{
  "num_key_value_heads": 5,
  "head_dim": 64,
  "hidden_act": "geglu",
  "rope_theta": 10000.0,
  "init_std_up": 0.0384,
  "optimizer": "soap_variant",
  "warmup_steps": 200
}
Each number is 50 + 10 x the weight over its row's rms, rounded and kept within 0 to 99. Layers, rows and columns count from 0. The size before them is the row's rms in percent of the matrix's.

# layer 3 MLP up, 832x320, rms 0.149, rows 8-65, columns 0-39
104:49 61 55 40 47 60 64 55 44 42 47 42 53 37 39 58 55 30 32 61 75 45 37 59 41 48 55 40 58 51 52 75 55 75 56 24 42 38 38 52
101:52 51 35 47 53 44 54 38 39 51 53 32 43 43 52 52 57 50 53 60 40 54 38 56 49 55 43 52 35 60 45 61 50 36 56 44 57 52 36 62
092:34 54 64 29 42 45 42 29 58 47 59 37 44 60 29 35 44 55 43 56 61 43 40 45 51 54 71 34 56 35 51 46 60 45 36 39 61 63 49 56
110:40 55 44 61 31 54 45 32 43 44 49 47 65 50 39 67 61 48 36 27 37 56 54 41 42 51 61 47 60 68 39 55 30 55 54 58 62 43 39 57
101:38 46 52 64 70 56 63 49 50 70 62 45 62 49 39 49 39 72 35 71 49 45 54 67 54 46 35 55 63 46 49 55 52 52 45 57 45 37 64 36
105:48 47 36 61 42 53 59 52 57 45 48 53 38 44 49 53 47 55 37 43 62 48 55 59 56 51 48 54 48 51 42 55 35 47 51 52 50 67 43 46
095:48 54 37 47 51 54 59 57 55 46 39 47 53 50 44 43 53 45 45 45 43 61 57 55 65 60 41 39 52 43 37 33 40 52 47 33 40 59 31 43
101:48 67 59 59 46 51 40 44 55 51 58 43 45 30 58 47 52 48 51 51 64 48 54 54 43 40 58 41 57 45 50 58 34 25 41 52 40 42 43 46
100:65 51 52 40 61 43 56 35 49 54 40 54 43 53 68 54 48 60 34 48 39 56 31 41 51 50 32 58 50 44 61 46 50 29 54 41 51 62 55 52
099:42 50 57 61 57 46 57 53 47 53 79 62 39 55 45 57 58 40 30 58 58 46 41 58 49 72 37 64 47 56 64 62 53 55 64 59 43 27 72 53
104:53 56 48 62 50 53 48 55 53 37 44 50 35 61 41 44 55 63 54 22 59 49 60 56 65 52 47 53 44 63 52 35 49 42 50 43 36 51 68 51
101:44 42 40 52 45 23 41 55 49 45 53 62 65 51 49 58 68 52 53 45 52 41 55 33 61 62 53 58 70 53 42 59 37 53 63 79 41 44 62 44
107:46 38 53 49 35 36 50 57 59 50 54 51 56 57 47 47 53 36 55 52 50 44 56 32 55 52 49 44 56 53 43 44 35 66 47 28 62 47 50 50
100:34 33 47 52 42 55 41 47 49 44 48 49 52 48 46 51 57 46 68 53 63 41 41 47 53 57 55 46 52 38 39 42 55 69 41 59 34 43 48 66
102:55 26 54 70 43 51 57 45 40 65 57 64 39 52 59 68 49 52 45 61 39 54 52 55 42 47 50 42 50 43 50 56 65 56 53 59 49 49 46 43
105:56 61 49 50 34 49 48 64 52 51 55 60 57 29 51 54 49 37 49 56 34 47 57 49 54 49 45 49 59 52 54 44 45 59 51 67 74 65 55 66
098:41 51 64 60 55 33 60 58 49 50 63 48 61 50 66 53 59 51 66 42 51 47 46 50 44 53 36 25 28 49 53 48 42 53 61 54 65 42 56 57
098:62 62 60 56 56 63 46 42 57 49 56 61 67 50 56 38 56 60 41 56 55 41 55 35 41 54 52 48 59 65 53 41 51 53 41 45 43 49 49 40
093:45 45 69 66 36 45 48 58 54 47 65 57 52 35 38 62 62 54 48 45 58 30 51 50 51 58 47 72 52 47 38 46 51 65 56 49 70 57 42 60
106:59 45 46 22 47 41 59 67 50 59 58 69 53 61 49 35 59 44 72 59 44 32 61 51 51 39 50 52 49 41 50 63 65 60 50 61 45 42 49 47
104:41 50 62 39 44 56 40 57 37 60 46 62 62 52 69 70 41 55 51 63 70 50 62 34 49 54 49 55 28 27 32 50 50 66 43 46 53 40 61 43
102:48 47 54 49 40 43 54 66 52 39 45 47 70 50 57 49 67 28 58 69 38 61 55 56 51 36 56 55 65 38 61 33 65 43 65 50 49 55 40 52
099:33 45 32 51 66 54 42 60 50 43 43 46 41 62 40 23 56 50 44 42 45 51 51 45 29 50 42 54 51 62 59 40 53 50 34 51 44 43 39 61
100:60 62 46 72 48 53 60 48 40 42 49 33 41 39 56 51 59 48 44 35 71 66 48 41 49 55 51 37 57 45 49 45 61 56 53 62 63 44 54 45
098:32 61 47 45 48 45 67 45 44 48 56 45 54 54 35 45 40 52 60 59 41 48 33 43 66 49 42 66 41 53 54 50 55 38 43 39 51 47 69 58
094:63 50 27 46 44 50 48 60 48 55 65 50 43 43 44 56 46 48 77 45 48 57 61 49 49 61 57 54 35 47 49 67 68 38 26 46 66 44 49 44
105:47 35 39 43 47 41 46 54 42 52 55 35 50 56 75 35 55 61 39 56 69 51 47 52 65 66 70 28 28 53 43 57 48 45 39 47 38 41 53 41
104:44 63 47 70 43 40 53 57 53 55 64 49 57 48 43 42 45 33 50 36 68 74 56 43 47 60 54 44 51 63 58 63 60 52 59 45 47 37 44 45
098:60 45 53 44 51 49 50 53 49 56 70 34 68 44 40 44 49 39 68 35 47 56 57 41 62 40 37 25 47 58 51 45 39 59 66 56 56 42 58 57
096:43 57 37 44 32 40 58 69 53 74 60 50 49 28 45 30 45 57 51 47 58 67 56 43 33 40 55 57 50 50 34 59 46 47 49 45 41 38 54 44
092:55 56 56 44 45 69 55 53 64 49 59 38 49 65 52 55 34 53 50 60 44 68 40 66 71 44 60 55 42 28 49 39 33 49 59 44 51 50 64 48
094:61 51 54 40 33 58 50 49 29 53 33 55 29 66 55 60 46 58 59 43 48 33 69 52 53 43 50 61 56 63 49 41 56 67 53 34 66 34 47 66
108:56 52 46 61 24 58 50 53 49 56 41 67 62 59 30 67 69 44 53 66 45 41 62 46 61 47 19 39 41 64 48 47 26 65 42 55 43 47 57 50
102:60 51 52 45 55 62 43 57 49 47 36 40 42 54 52 51 54 31 56 43 44 62 57 44 48 44 36 53 36 49 54 45 52 46 65 65 44 65 49 57
103:57 57 59 46 39 32 59 47 49 55 42 35 59 41 40 51 51 50 45 65 56 50 43 45 49 26 54 69 53 51 49 59 53 50 53 45 45 32 48 45
104:59 62 39 62 47 37 65 50 43 47 40 44 51 48 57 51 53 55 44 52 40 64 68 64 44 51 59 40 37 37 59 56 41 56 56 46 56 28 47 52
093:60 58 37 32 57 56 44 49 39 49 52 46 55 41 45 72 54 43 41 46 67 42 54 52 72 42 40 58 51 66 60 64 46 44 45 51 55 69 57 30
105:43 46 57 43 52 57 33 70 34 68 55 41 63 50 33 45 39 73 60 51 53 51 54 41 50 49 41 81 42 48 54 58 38 30 48 35 47 70 53 57
099:45 52 66 51 40 50 45 54 52 42 50 56 52 65 45 52 48 46 62 40 57 53 56 47 65 35 49 64 60 45 65 41 52 43 56 36 54 36 59 44
096:33 48 47 54 47 43 49 45 47 40 44 61 50 57 50 46 42 49 55 69 56 52 71 46 59 62 43 36 66 56 43 48 57 41 51 48 37 50 50 42
093:53 51 45 46 71 58 45 43 43 48 34 65 65 47 38 49 58 54 56 51 36 48 50 48 76 50 35 44 54 49 63 41 51 36 40 56 44 52 70 54
105:48 57 61 54 57 49 72 39 17 40 66 30 61 69 52 68 57 52 54 59 49 57 31 60 56 43 57 42 39 42 49 73 49 51 54 58 36 46 65 61
101:49 48 46 43 40 52 58 48 52 50 48 58 59 48 62 47 58 44 47 53 60 43 52 46 58 25 52 29 56 49 52 65 62 49 70 53 44 48 32 60
104:49 53 44 48 62 40 34 38 37 46 47 44 47 64 44 39 41 60 37 54 38 41 38 57 46 60 67 56 54 41 52 33 46 43 66 44 44 63 44 58
097:57 54 32 55 46 68 61 55 57 57 54 62 55 65 38 52 43 55 43 25 36 26 50 52 26 53 62 46 60 37 55 54 44 49 48 45 42 53 41 58
106:48 48 60 54 46 53 42 39 39 74 57 45 48 40 54 52 35 45 51 56 51 32 45 50 52 44 60 29 59 50 55 54 47 43 44 70 52 86 52 57
100:36 58 53 47 64 53 51 55 72 55 42 54 45 44 43 57 48 59 39 36 27 45 61 50 54 54 58 58 43 44 45 61 45 37 61 48 68 61 57 52
100:53 41 62 49 48 70 62 52 36 62 62 64 49 58 31 44 49 59 59 58 43 56 58 55 73 54 70 53 55 67 49 54 53 53 79 55 50 59 45 56
097:48 41 55 42 56 53 57 38 45 55 46 45 53 43 51 67 57 59 59 57 36 33 49 43 50 63 48 49 69 55 50 49 30 50 56 58 60 42 54 63
096:41 51 50 56 42 81 69 60 55 45 57 49 54 46 61 42 41 45 53 49 30 77 36 49 57 50 55 62 48 52 37 39 50 50 71 39 52 53 42 35
102:29 51 52 76 48 53 45 51 50 36 69 52 38 57 54 54 57 47 59 34 33 41 49 45 78 32 59 57 37 30 45 51 41 46 66 39 66 50 64 53
104:55 39 50 45 39 56 38 43 68 38 57 71 55 59 66 51 35 63 61 73 42 27 48 54 56 48 35 51 42 57 45 39 71 53 30 58 34 45 42 53
117:46 63 40 46 62 47 43 38 63 49 48 46 61 42 53 57 43 37 48 37 44 69 72 40 74 64 48 57 54 45 54 58 54 49 48 58 40 55 63 55
098:47 44 45 51 46 62 42 57 42 55 23 44 56 62 56 44 38 56 44 43 57 55 50 54 58 54 59 58 40 48 44 46 53 36 45 40 45 49 43 39
098:54 57 55 69 53 30 52 32 62 54 54 51 47 52 81 54 69 62 63 47 41 52 44 60 49 59 45 46 59 47 53 44 43 62 67 49 46 36 63 33
101:37 53 39 55 65 53 42 53 52 55 48 42 53 49 60 55 55 49 54 54 42 47 55 57 60 61 52 39 55 64 42 52 78 60 48 41 60 58 45 45
101:55 44 57 54 57 52 45 60 51 39 49 54 47 46 43 47 47 47 35 47 50 42 43 46 54 43 52 47 38 71 41 35 47 46 38 57 52 47 47 57
101:37 52 48 47 54 59 60 55 55 77 40 35 53 35 52 45 50 45 52 50 50 40 45 43 32 63 43 41 44 55 48 66 64 49 56 47 61 43 48 47
# layer 3 MLP down (transposed), 832x320, rms 0.137, rows 8-65, columns 0-39
096:61 56 37 41 65 60 68 56 51 50 47 50 60 61 56 64 41 61 65 62 46 51 45 50 54 47 38 50 49 72 48 50 53 51 26 46 50 45 47 48
103:48 53 67 30 43 46 50 54 57 38 65 52 53 43 60 57 40 55 54 55 49 57 55 40 53 28 69 69 55 49 52 43 52 49 46 61 49 60 54 42
092:61 48 38 52 43 50 60 76 37 48 48 51 46 42 63 60 42 54 49 54 51 60 56 50 49 42 55 38 42 43 61 55 50 63 57 66 45 40 63 50
083:49 68 18 43 28 55 48 48 62 68 42 40 56 47 57 53 55 39 56 44 44 45 50 34 61 56 56 56 36 53 36 67 52 63 27 41 43 57 60 52
103:42 37 40 52 56 47 43 59 57 69 37 36 51 52 50 47 45 54 58 62 50 41 43 43 75 33 41 48 44 68 56 53 51 69 55 59 53 48 66 50
101:54 42 64 48 56 58 46 57 53 63 62 52 48 34 40 51 41 47 46 60 65 48 39 50 53 47 46 47 56 54 41 54 40 42 39 60 52 57 39 34
094:30 41 54 63 41 33 53 38 50 47 60 54 37 56 69 53 41 31 47 47 48 57 49 46 48 62 41 56 50 41 40 50 59 46 50 57 48 53 52 38
098:53 43 38 36 45 56 36 69 46 42 54 52 52 41 48 47 48 34 39 60 46 46 64 57 64 42 39 50 43 28 52 39 51 64 57 66 50 61 67 58
100:53 58 77 52 63 43 54 49 50 50 48 38 54 41 48 53 63 53 58 53 61 55 66 46 54 48 47 42 45 69 53 64 45 58 65 49 48 44 38 37
102:55 38 44 60 55 68 61 62 66 37 47 68 41 59 52 58 33 56 69 48 45 65 30 45 47 44 39 63 50 55 45 44 38 54 59 29 54 55 49 50
103:58 49 36 44 52 58 21 39 60 57 58 52 43 69 50 48 61 53 47 38 32 44 52 60 36 52 45 38 55 46 71 54 48 72 45 57 66 51 65 55
103:60 45 48 59 69 41 39 50 41 50 43 52 58 37 50 46 50 39 50 44 57 53 48 50 35 48 42 63 46 54 42 57 56 50 50 37 42 48 48 49
104:57 45 59 55 40 41 54 40 46 45 52 51 32 57 53 59 52 50 50 47 45 55 19 56 49 48 57 39 60 49 49 45 63 49 61 59 53 39 51 36
099:64 49 58 51 38 57 61 68 53 62 58 44 47 58 53 61 40 49 46 43 62 55 39 54 40 30 57 39 49 53 36 74 59 64 71 62 47 58 48 54
102:57 65 57 42 34 39 51 53 46 62 44 38 47 36 43 61 57 38 59 60 50 42 58 42 34 48 38 47 30 44 36 54 40 49 49 49 55 56 52 54
102:39 45 53 36 46 49 45 52 62 58 36 54 51 67 50 53 30 54 54 35 51 26 49 38 55 53 40 53 36 45 55 58 45 45 45 69 23 56 46 63
101:57 48 34 50 37 30 56 49 64 55 53 50 65 58 59 51 51 48 53 52 36 46 62 49 68 53 71 60 61 65 58 61 56 43 43 62 45 62 62 39
100:48 44 47 15 52 43 48 36 40 51 34 49 55 55 47 54 47 44 46 54 58 40 53 61 67 62 42 44 44 48 48 52 42 49 42 60 36 49 55 46
096:45 61 38 54 59 50 62 43 34 62 50 50 53 53 54 39 41 51 18 30 57 51 47 59 53 53 57 55 62 57 71 35 44 51 45 51 21 52 54 44
107:54 65 36 52 53 47 64 53 42 56 46 34 69 53 64 83 58 38 66 36 59 54 37 55 51 54 50 59 39 32 33 48 52 39 54 52 58 41 63 45
105:54 45 57 38 40 42 68 48 39 40 57 54 52 36 58 54 47 58 47 38 44 63 54 48 61 63 32 56 54 42 56 60 51 47 41 52 70 57 69 33
098:45 52 39 58 56 55 45 39 44 46 42 66 39 53 53 57 41 62 51 46 47 35 45 43 34 53 53 41 36 61 44 73 45 35 54 58 51 52 40 55
100:58 54 63 49 61 47 61 68 45 55 65 58 74 54 65 59 53 53 51 54 61 57 56 41 57 54 51 68 49 43 59 59 59 59 56 30 55 39 68 55
101:38 48 48 46 53 45 52 49 48 40 46 37 56 53 58 48 52 56 57 73 35 31 57 61 74 55 46 54 48 66 58 61 47 46 35 34 37 53 37 50
101:61 74 47 58 51 47 48 53 56 60 42 43 59 52 39 51 40 58 59 41 55 52 37 41 46 39 50 55 60 57 45 74 38 56 68 71 61 56 52 55
099:45 44 47 65 49 46 46 46 64 47 56 46 39 45 59 43 44 47 47 60 68 45 55 64 19 54 57 35 60 39 61 49 54 52 71 57 37 58 63 40
098:60 43 56 62 50 55 37 60 57 53 50 64 37 48 53 49 55 55 39 47 49 64 54 50 67 41 33 39 42 55 55 59 44 31 44 55 45 55 38 47
102:61 58 41 49 51 58 46 54 58 44 56 40 40 71 49 59 35 68 55 53 36 44 32 55 45 55 58 47 46 51 61 60 57 50 50 61 50 42 58 37
100:64 42 36 48 47 61 48 67 47 59 47 49 59 43 49 45 45 48 38 36 53 60 48 49 51 52 52 61 54 38 57 53 35 71 49 48 47 58 41 59
097:41 46 64 45 47 59 59 70 51 55 54 39 43 56 41 63 65 47 37 50 59 46 70 60 46 49 37 51 52 32 62 31 50 40 56 42 61 55 60 49
087:39 57 40 66 40 38 64 46 34 53 42 43 41 57 36 49 58 48 56 46 55 36 53 59 36 50 51 36 42 43 33 48 57 41 59 47 47 62 45 50
092:65 58 45 49 41 60 52 57 51 55 62 48 48 64 62 48 66 52 41 50 52 55 66 63 42 46 66 33 51 60 50 58 50 33 56 53 47 47 64 60
099:59 54 52 40 49 59 58 63 56 35 61 55 55 47 65 64 55 49 52 36 40 46 37 67 43 55 59 52 56 48 51 55 46 61 57 62 29 58 29 46
103:35 50 48 46 55 41 62 40 55 61 40 51 45 45 45 61 45 50 67 42 35 50 41 51 51 58 49 47 54 49 64 49 41 57 51 48 70 58 48 44
100:33 55 50 49 51 69 30 47 45 51 62 38 33 54 39 43 60 41 44 49 72 46 56 73 57 67 56 52 52 56 53 50 60 49 39 44 49 42 31 50
103:49 29 55 55 37 64 50 62 57 36 55 41 60 63 39 52 53 45 47 50 47 50 50 50 68 66 59 53 60 62 37 46 38 43 48 63 46 70 81 47
097:45 39 36 50 53 46 67 56 50 51 56 54 54 57 34 47 48 50 69 56 56 47 55 56 50 54 39 38 64 32 60 55 41 50 55 42 48 30 52 51
105:46 61 46 64 36 47 45 43 45 48 49 60 20 47 40 64 55 39 52 58 48 62 56 59 43 57 72 52 45 57 35 39 50 43 31 48 59 35 53 51
094:30 45 52 61 45 38 54 28 53 57 43 50 52 67 58 49 45 40 53 69 59 55 66 54 51 71 62 39 43 64 69 36 29 69 49 37 49 44 39 53
098:66 35 59 45 49 45 48 44 43 45 44 39 28 50 35 41 46 53 38 32 51 45 44 54 19 50 42 65 53 40 46 73 42 52 53 61 42 33 63 49
097:51 33 41 54 48 38 57 46 59 40 49 38 48 54 55 42 33 31 41 49 37 56 35 48 53 57 49 49 67 49 55 54 39 56 49 52 59 46 19 56
100:63 63 44 45 47 51 38 50 53 65 46 60 49 41 46 59 41 47 49 32 53 46 37 50 36 47 55 47 43 74 50 62 36 45 40 42 26 55 48 49
095:54 55 40 51 66 45 41 49 59 59 47 48 60 36 49 67 40 29 52 44 58 58 33 52 43 47 54 61 63 47 34 42 41 40 27 32 49 64 63 37
105:57 58 50 42 59 32 51 54 43 36 38 61 30 60 43 60 33 55 55 41 70 63 70 50 41 49 43 45 58 46 44 56 55 29 46 67 42 49 49 44
101:46 59 56 65 42 43 57 55 28 68 61 66 44 40 43 52 37 58 77 47 48 69 39 53 71 33 56 59 45 53 45 52 51 53 35 46 54 47 50 45
100:25 52 30 56 44 44 49 35 65 59 56 49 40 41 48 56 66 48 48 56 51 47 35 43 49 59 23 56 58 43 36 52 53 50 41 44 69 33 43 64
102:56 63 43 46 53 68 54 61 52 49 45 41 62 43 58 59 59 48 54 51 65 36 50 45 51 46 43 54 60 64 64 44 57 67 62 43 72 49 37 42
105:59 55 62 44 54 42 48 34 63 45 57 45 55 52 53 41 38 54 34 40 57 79 52 54 37 53 59 68 41 38 61 54 65 54 35 69 49 49 47 78
098:55 41 44 50 49 48 42 31 57 61 48 46 73 53 70 40 40 59 23 51 52 46 50 39 51 61 66 46 46 45 61 50 40 44 52 42 37 52 58 53
095:61 64 41 42 54 68 32 56 43 47 43 30 63 50 46 54 43 60 69 51 57 37 69 51 55 52 46 48 38 44 60 53 59 39 61 53 43 40 66 57
101:48 46 60 51 37 51 59 42 68 39 40 56 41 36 53 54 68 64 55 45 46 56 67 66 56 51 61 45 62 66 57 42 49 60 38 44 50 46 52 51
103:51 47 53 46 42 56 54 45 74 56 47 36 39 46 33 38 60 59 52 69 40 43 38 48 63 31 54 51 57 40 58 42 48 63 45 50 64 58 46 38
095:49 58 42 57 49 61 72 51 45 52 37 47 45 64 63 54 62 56 44 43 50 54 43 34 66 45 56 65 49 54 41 61 45 43 62 54 41 59 53 82
097:51 53 39 46 47 47 50 46 58 31 57 49 62 56 36 52 54 54 43 48 50 43 54 47 38 43 35 44 42 66 51 52 61 65 73 46 61 42 59 44
093:51 50 43 53 55 47 47 68 56 38 44 56 59 45 47 42 41 40 63 66 63 38 62 65 68 34 54 62 48 68 48 41 48 40 48 49 34 60 36 61
101:37 57 43 34 51 54 46 59 62 18 41 60 49 45 58 60 56 45 53 50 40 71 39 63 48 46 46 47 56 42 39 50 52 47 40 57 61 33 53 41
098:35 44 53 68 44 58 54 49 55 53 54 46 54 57 68 41 65 57 50 58 57 50 54 67 67 45 52 59 50 32 66 77 59 46 56 56 42 49 64 49
100:58 67 48 47 56 40 50 52 44 74 50 56 46 52 45 52 49 53 37 63 35 56 72 34 58 43 53 46 63 64 44 57 48 33 43 65 49 58 61 43
# layer 3 MLP gate, 832x320, rms 0.143, rows 9-65, columns 0-39
099:50 51 44 56 48 37 59 37 41 36 55 62 26 53 46 54 58 53 32 42 55 55 59 53 59 37 49 58 45 38 48 54 70 44 45 44 40 56 32 65
101:49 63 47 53 48 40 54 43 65 58 68 55 54 67 62 30 37 45 49 55 48 39 45 61 51 35 40 40 63 55 57 56 67 48 46 35 49 37 37 51
096:57 54 53 55 56 41 61 41 49 48 46 54 35 55 44 59 39 53 45 56 42 58 70 47 38 55 49 58 53 50 60 54 51 50 50 45 46 57 30 43
099:64 30 52 38 56 46 50 59 37 42 43 57 48 46 19 40 58 60 33 63 60 40 59 45 46 60 41 48 50 54 54 50 56 48 43 53 60 52 52 59
102:54 40 44 54 60 44 55 46 55 41 50 64 39 55 43 51 43 55 58 52 42 74 60 43 38 44 33 43 54 40 66 44 49 51 53 51 53 40 60 50
099:23 53 70 64 66 45 47 49 34 53 36 44 51 31 50 50 53 42 30 73 56 51 44 37 62 47 42 51 60 45 71 52 56 48 47 58 56 52 60 45
102:43 40 70 49 40 52 47 37 55 55 59 41 51 53 62 44 27 56 58 44 54 52 43 63 49 46 60 53 60 58 56 48 37 31 52 40 38 37 43 61
101:43 47 55 61 51 55 40 51 54 62 51 47 49 58 59 54 50 52 57 39 53 55 46 45 25 33 54 47 59 50 59 68 44 51 59 58 55 41 39 58
102:35 54 43 30 41 53 36 50 56 42 64 55 57 31 54 35 45 48 47 47 61 52 56 31 41 46 54 47 52 44 39 28 44 37 47 43 61 54 53 75
096:35 54 44 42 53 58 53 26 57 50 58 36 63 66 44 48 53 47 47 43 51 43 42 44 31 56 47 49 53 45 46 62 54 50 49 62 72 46 48 47
102:52 63 65 44 39 41 60 57 38 50 51 42 49 48 47 57 50 54 53 37 56 44 51 48 41 28 53 66 34 64 41 67 58 65 46 55 54 50 63 40
100:48 69 63 57 45 61 53 50 42 49 48 49 49 31 43 68 43 42 41 19 48 51 49 50 49 51 31 56 57 44 45 60 53 39 48 57 47 46 65 58
100:36 53 51 48 57 48 44 53 31 59 33 55 45 60 48 56 45 44 46 47 37 50 44 52 67 48 63 46 41 43 35 68 58 66 40 44 49 45 54 39
099:54 38 37 39 48 34 46 40 72 55 48 29 44 39 55 54 46 35 52 37 65 55 44 53 57 46 42 37 51 60 55 57 62 42 48 43 36 63 29 52
104:28 34 50 39 53 46 38 38 41 46 48 42 45 50 39 68 54 58 39 29 59 54 40 61 42 42 57 62 39 44 48 50 59 40 38 24 51 54 52 48
104:42 48 39 45 54 49 51 46 47 31 39 59 32 50 61 43 25 45 47 50 62 49 59 64 53 32 51 54 29 56 61 41 63 42 37 61 71 74 60 56
098:51 40 44 37 47 55 61 41 43 41 23 43 61 67 44 42 47 59 39 44 37 41 48 48 54 34 34 45 59 45 70 48 39 36 41 27 68 42 45 49
098:38 44 60 51 36 37 37 51 39 55 56 55 56 65 45 54 39 54 37 57 42 57 50 41 25 17 51 43 35 30 56 53 46 26 47 53 46 48 54 50
101:55 49 35 48 51 44 42 54 43 57 45 47 67 59 50 45 68 48 41 45 62 29 47 30 40 56 41 60 45 47 43 51 24 59 55 31 26 47 49 45
098:56 48 65 40 51 49 31 45 57 56 40 63 34 42 47 70 56 56 48 54 74 46 38 39 52 59 30 52 39 58 38 43 58 68 56 42 34 26 41 47
099:57 54 61 55 59 39 50 53 56 41 41 31 48 52 49 51 63 55 51 54 53 67 60 35 62 80 53 60 67 65 53 63 44 61 51 57 52 45 52 52
099:41 48 51 55 46 39 49 29 48 46 57 65 53 42 69 42 54 54 57 44 44 51 49 50 57 45 49 34 60 50 43 40 46 62 55 63 64 46 39 65
100:63 42 40 43 48 38 52 59 40 53 52 39 42 47 34 64 54 51 45 48 45 42 49 30 39 47 57 58 52 60 52 57 40 62 40 57 33 23 56 41
096:54 37 46 47 60 51 47 51 60 43 36 39 57 50 51 44 53 55 56 51 50 59 42 33 25 38 77 41 55 40 33 63 43 46 30 70 50 37 59 44
098:49 51 59 53 46 41 55 45 38 52 30 58 46 50 65 46 35 58 48 60 47 61 62 59 66 46 42 55 57 37 51 73 33 61 47 35 53 48 44 49
103:49 64 53 55 60 49 29 40 42 45 45 48 45 50 61 43 35 46 56 58 37 40 51 35 43 48 55 39 48 42 51 60 47 43 53 51 45 50 60 43
102:52 53 41 47 78 55 61 51 56 32 47 58 51 58 33 41 72 54 56 37 48 50 44 49 65 60 51 30 36 57 59 54 64 47 51 46 49 48 57 31
101:61 51 47 47 50 49 42 61 62 67 62 36 60 43 64 60 35 43 54 53 57 54 66 33 43 64 51 48 52 62 50 35 57 58 53 47 51 46 73 50
100:40 39 46 47 44 38 56 51 56 64 40 59 53 51 66 57 62 49 56 61 43 53 51 41 56 46 55 47 37 46 39 48 45 49 35 62 59 63 48 71
094:57 50 71 49 32 51 40 31 63 72 62 40 47 32 54 37 68 42 61 53 46 49 47 63 45 49 44 60 51 52 58 50 42 49 46 41 47 51 45 55
098:40 41 62 45 52 50 40 70 47 36 38 39 58 40 57 46 46 63 78 46 42 47 56 66 58 58 45 45 36 59 66 44 50 50 71 62 35 63 58 49
101:60 33 53 35 42 57 70 69 45 38 53 49 48 36 52 53 51 42 45 49 60 39 44 55 45 53 51 47 50 52 51 36 52 65 46 48 60 72 48 59
103:31 43 62 50 51 53 58 38 50 51 52 61 39 55 45 52 40 44 26 40 76 57 45 66 52 44 61 50 42 56 56 33 46 55 39 71 62 50 48 52
102:56 76 61 47 58 50 57 61 49 39 46 59 46 60 40 43 58 56 52 50 51 25 48 52 28 53 41 69 35 44 61 57 49 40 39 44 56 38 41 54
102:54 39 54 37 61 58 45 36 55 49 56 41 42 48 38 62 56 46 62 45 41 37 51 53 57 53 47 57 32 62 40 57 42 54 61 52 54 63 51 51
097:59 47 51 40 56 54 20 51 54 50 55 56 54 53 40 54 67 40 36 56 48 52 55 49 49 53 47 36 49 50 43 45 49 51 56 37 45 81 36 50
097:57 44 48 42 39 47 49 61 40 37 79 47 40 31 43 49 44 44 50 50 57 59 56 52 56 45 56 55 73 40 46 57 41 48 33 58 46 53 40 61
095:42 53 60 52 50 35 60 39 48 61 49 71 52 63 57 39 47 52 36 63 39 64 49 65 62 69 46 40 70 39 45 48 48 39 56 38 64 52 41 38
101:49 44 38 52 49 59 52 58 65 44 50 63 48 54 58 45 46 41 48 42 40 49 66 46 51 51 58 45 53 47 45 69 51 35 45 58 42 35 40 64
094:55 48 41 50 33 53 58 53 65 51 50 39 40 45 52 55 30 43 49 52 48 55 54 76 53 47 40 42 59 53 74 51 52 56 32 34 36 37 22 30
105:43 71 63 57 56 35 38 47 51 44 55 51 42 47 53 68 54 50 50 62 46 63 40 58 41 40 39 46 34 44 42 50 39 39 68 48 48 54 58 68
101:29 61 63 47 47 50 46 34 60 42 43 27 52 59 44 50 59 46 52 56 49 78 37 51 27 48 60 41 53 46 40 38 45 57 34 48 45 57 60 42
101:47 58 46 64 51 53 46 43 48 35 29 36 61 54 28 50 53 61 35 46 44 61 36 27 58 42 42 35 41 52 59 29 43 50 41 52 34 36 45 35
101:45 48 35 50 53 32 43 39 29 39 57 39 23 47 60 43 42 57 34 73 38 64 49 42 30 43 48 29 49 67 44 58 54 60 42 44 53 58 62 48
098:33 39 50 46 37 39 46 56 51 40 64 52 28 54 58 57 55 72 55 64 77 55 52 56 55 52 45 59 41 44 30 51 50 81 51 31 49 41 52 62
100:51 60 40 25 37 58 33 51 54 53 47 60 58 61 30 49 50 53 44 59 61 61 41 51 31 68 39 51 36 57 45 45 52 42 56 32 48 51 40 46
100:43 57 32 46 40 63 43 30 51 41 37 56 36 31 55 42 49 48 45 45 35 59 37 49 60 52 61 38 46 41 47 57 55 42 58 49 56 55 52 51
097:54 33 55 43 47 55 46 58 75 45 52 49 44 36 44 29 39 37 56 49 58 52 54 50 38 54 71 46 44 48 40 59 54 72 57 41 61 43 55 53
097:48 61 53 51 42 60 43 58 56 49 45 46 51 38 58 46 43 60 51 53 29 64 56 56 79 62 53 59 50 44 34 43 45 45 60 54 61 49 51 38
098:29 46 54 26 57 53 56 51 52 37 54 36 39 63 54 59 46 37 52 54 52 37 47 57 58 43 45 54 52 29 58 49 48 68 56 58 51 48 46 56
102:39 49 50 58 73 78 31 48 36 45 48 47 43 40 40 41 53 25 66 31 62 42 60 59 37 44 54 67 38 42 47 59 49 57 21 60 66 63 47 61
106:58 41 45 51 51 63 36 32 57 35 52 45 52 36 62 58 49 27 39 30 45 63 58 59 62 63 59 47 38 56 37 59 54 57 68 38 43 24 68 41
095:66 49 44 51 38 49 52 51 71 36 57 64 52 57 41 41 48 56 45 50 40 70 38 60 46 51 45 46 42 52 43 58 57 41 51 39 65 49 72 64
101:57 45 40 61 51 51 51 76 45 51 53 52 52 38 51 57 63 45 53 61 49 35 54 41 59 65 52 34 58 69 50 45 50 40 56 53 65 47 42 49
100:38 52 70 75 44 53 58 42 24 46 62 52 48 41 60 50 60 36 47 56 49 51 40 51 38 64 35 55 47 44 59 43 53 73 47 59 49 35 56 59
100:54 52 41 54 65 58 46 57 58 35 50 51 51 60 56 55 48 56 56 52 44 53 56 60 61 42 50 39 52 52 56 57 60 41 48 71 45 63 53 52
097:45 63 34 47 63 50 60 46 78 51 57 73 50 52 50 48 53 55 23 54 34 48 31 49 64 64 55 53 50 51 50 54 52 70 56 45 31 52 30 47